config.toml
vocab_size = 716
positions = "rope"
parallel_block = false
lr_mult_o = 4.0
beta1 = 0.9
schedule = "wsd"
final_lr_fraction = 0.02
max_seq_len = 256
doc_mask = false
max_steps = 8716
Each number is 128 + 24 x the weight over its row's rms, rounded and kept within 0 to 255. Layers, rows and columns count from 0. Numbers have three digits each. The size before them is the row's rms in percent of the matrix's.

# up: layer 6 MLP up, 192x64, rms 0.183, rows 148-161, columns 0-63
# down: layer 6 MLP down (transposed), 192x64, rms 0.294, rows 148-160, columns 0-63
# gate: layer 6 MLP gate, 192x64, rms 0.19, rows 149-161, columns 0-63
up148 110:130188076136167099120149130110108146110092131095101158112132132129132075161096093139162101120143143125141126120129175119120145134149140109129138131069125085109118155131117127104108154142154125
down148 108:165147135175118169137078139119112161124124135130118152127150129126161113127141121113073136121094136130100140166096089149141161090138121118119144110129144108139089149119153148081155148133070134
gate149 115:107147133115126128128122097115096131092160151116128103140129084097113084102126125143124176144182139143122141137094111168105107167118112110183154169123141145142165129116117141131103134117117182
up149 101:183105147124156134112184120167114105137152118165140088129108116118125123128131118137167081134157140141136152171118128108129114097113123101109104172153133163114142142151117073097148099138111142
down149 108:093072117132122145091142109115106112123092090100113145113121138129099136169162154137139145129122132099124097091139158095117153113157157091110146098081138126104175127110120163121144085144134128
gate150 098:103080106109129136116150174146138100126179135109140164146149119142126164097152111158115160127133137109104121047092100138114155148150099134111152155133111113108134132128115145117110127163132091
up150 100:178138145149085171131116097133113105129116168156123095097113093105119126120154106117172098104104070140195145153130142132136101122118136157116124095138106114121124127120143142094102150131128118
down150 100:093087102144129134128115204128157124149149127146125156113144075152116120130134134155129140092130127143114180116129117113158136113159104140090130148158110120114134102121129098151143118132069173
gate151 106:133131155123109144109140108098114109127123159080112112163114101156121104151090188142140122133139110086115149108091139103103100139138121129179122142118102141160141145143133137143113184107183119
up151 105:117121129117131077169160167123123152127152155107106151106138158169135124159129118127106129099130181157118178149100115144106107115149154168077168147118121150119148142111121150132143120153092142
down151 105:150167169110119136132140133142142166144162164149112124133157114111135102110097149144037161121139139155147111137138102157130140098134087105103133114142156118153123106132113168119160118131124098
gate152 108:089171114145140113116127127111093153132158143123109108144135169138139120116130136087119144134142115103117136068144140128121094151086078127141148146122092126140136113141153081148064131117089159
up152 102:123087127117068170108131117110102084119124107138110156136124129126109151160132113103133097189121111140120119152130146165113118078120128136107111118153150121162090143136114141102125111112127061
down152 095:124108131060140129117135111114156131128099152105120110146177085118117146121168091142129153122107163096164161148137112105161147116130130153130118145097130098135145144120124124175139138150113194
gate153 092:158148124117141130120127105116120125113153101115118192138107077093125112163161114148120141076110109128136149133085127125128093100115139099117153123110142145114098141074120144150198147131137128
up153 085:167146113114151149125139126132113172137141119112075139131149152156139143117102128167106137080141092127182103141111155155118114157097103110125118116166181163147115133109148126150172144137126151
down153 087:151119110133091092146109113103152143115147139165118159123099128137116116107128150133171103141173081143104128100121138106105173128125150131064121125158175123124177159138158110121144104127104120
gate154 099:112115146159150122147144129145141112107153160095078104133145071195149159116096130126122123167157145144128123116138144129095109147135124126142133094159095089107125147140114129095137167125150087
up154 097:141147148123113144169102153172114125107097159111138161137055151117104106160138111123092146129117142161101095140139134093085141103158106137097150125124133153137114112147126100134153097117084136
down154 097:115114132165133119104084146121116112140130118127100117143145135095130138120098123158175117143109108164148135139138145111105117108136132144078106111187126160147080202148091137149140128123155157
gate155 092:126143147116113094141121118101128097090150154081173115151127122127120122152093152104150178167096157145128154145118135142112151134096101122142158098125127194112149144135159112154104134118107163
up155 100:157106095151153113135169097127087112136096088160145125123162084118147127119085152166105136095102158156160101128126141104134146102128127123143120120093112125141149123084121129159123103087155154
down155 100:115115119130144108139155125131103143133110112146117151110099116165107123123100088131102106122115095136189099142125131162108141125153105084149152133112115136110100129126172104065091087078123118
gate156 092:138132102125085149136143098125097094113177107102117112102120154125105107116125101127170114128146143109125149124129110142114109156181133092148147096109096080124130125192141133087159144157137114
up156 103:126112143155130159151144099127107156165127161163133101162139140100059133110154137119110155145109131157144140152138099116153137107112194135135105160134113131124102177131140092136117137163149105
down156 099:134118138121160110122099131075125076135150112154099151144131112107144184135162113164128133134126149104121112101148137166109144108146126178142186142119184140124100129144147126120139127144172135
gate157 091:124125129109142145121170125112122078141104116138098143128160125168130112097096154154120140131144108112102089125113117121130149207085136166109107133146105167098145099138149115129117092145141167
up157 094:137146139099126166121173158125136115091090127171147086142107095136138145117115099097144120126147114108142117126146111100107127146144155143120132134146162179120102083119160173094149111146140080
down157 099:122102108114129121145086143147135171124111113127123150155120163143161155143129127144093137138126160170141113136144157094159101130134081070115156136144156164173125147127140140132174134116076135
gate158 110:113158164152129162106136152100106121142124120096171130106099134093109088111107092142117091094120108130163151121143134157136104170133118074146147136134104130121132151151112149094148122116092180
up158 105:141096130117099152099158094099083130091109124153091153090153108152114157140095110152155133125123110133075106132134107091087155144125126167127131149158167088145137124115137152131152117152148125
down158 111:157150140108148152097145155123151126152101082113123120139113110141126082123137142121055145133120161121127133125175121134140173141125130101113139085132158101106064128133115114151170129127139092
gate159 108:130161091100115116155107133130113078116123126131108106134144109124179108101142128112119107120108116096103122097124106131161116123166122118161171140130094114149093113129063131088162126102124082
up159 107:147108134135124109126142128106126186119102185117092166113143125138185110136150093122151122119167108112081070113120130150146125110127127151154114124152126125127122133150171136128120082134101168
down159 103:109128077133113121116124152162148109123111112168154093136125148073148128112090160159112156183122114159120150186128112137131154111106097164094105116110132116148134126124162095134129097121135132
gate160 100:092135124117100109183100125096095101119179152148138090133149133132129130157154121136148142066131090100116154135155140133135148120129129169108170118162128140104098132154125163103097151130123149
up160 094:142112124114120148117155116133121130115142138091090155119107131088134120128161155156131102107123162169168104116085137138121136111124064130146081147128136110134161108127080128108165096160117172
down160 099:131146117080103112120121136063134128123127168068120114139100104119101163109103157128184119103096173140071122135133123118151108123147118113127166130121130124168124104110126141109156131130145139
gate161 108:097103145124130184155115099126128093122123127118143126155156083154077143161124089119123121137139156154108135106137125142084123106119112094110149105166147157091101142132157115148077145099107131
up161 099:128136141130128110122142089130121121113178155108177113125103138117117124173174089135120111104144130125134157135129125092087130121138087096119202162171162141135116096150148155139132110132130135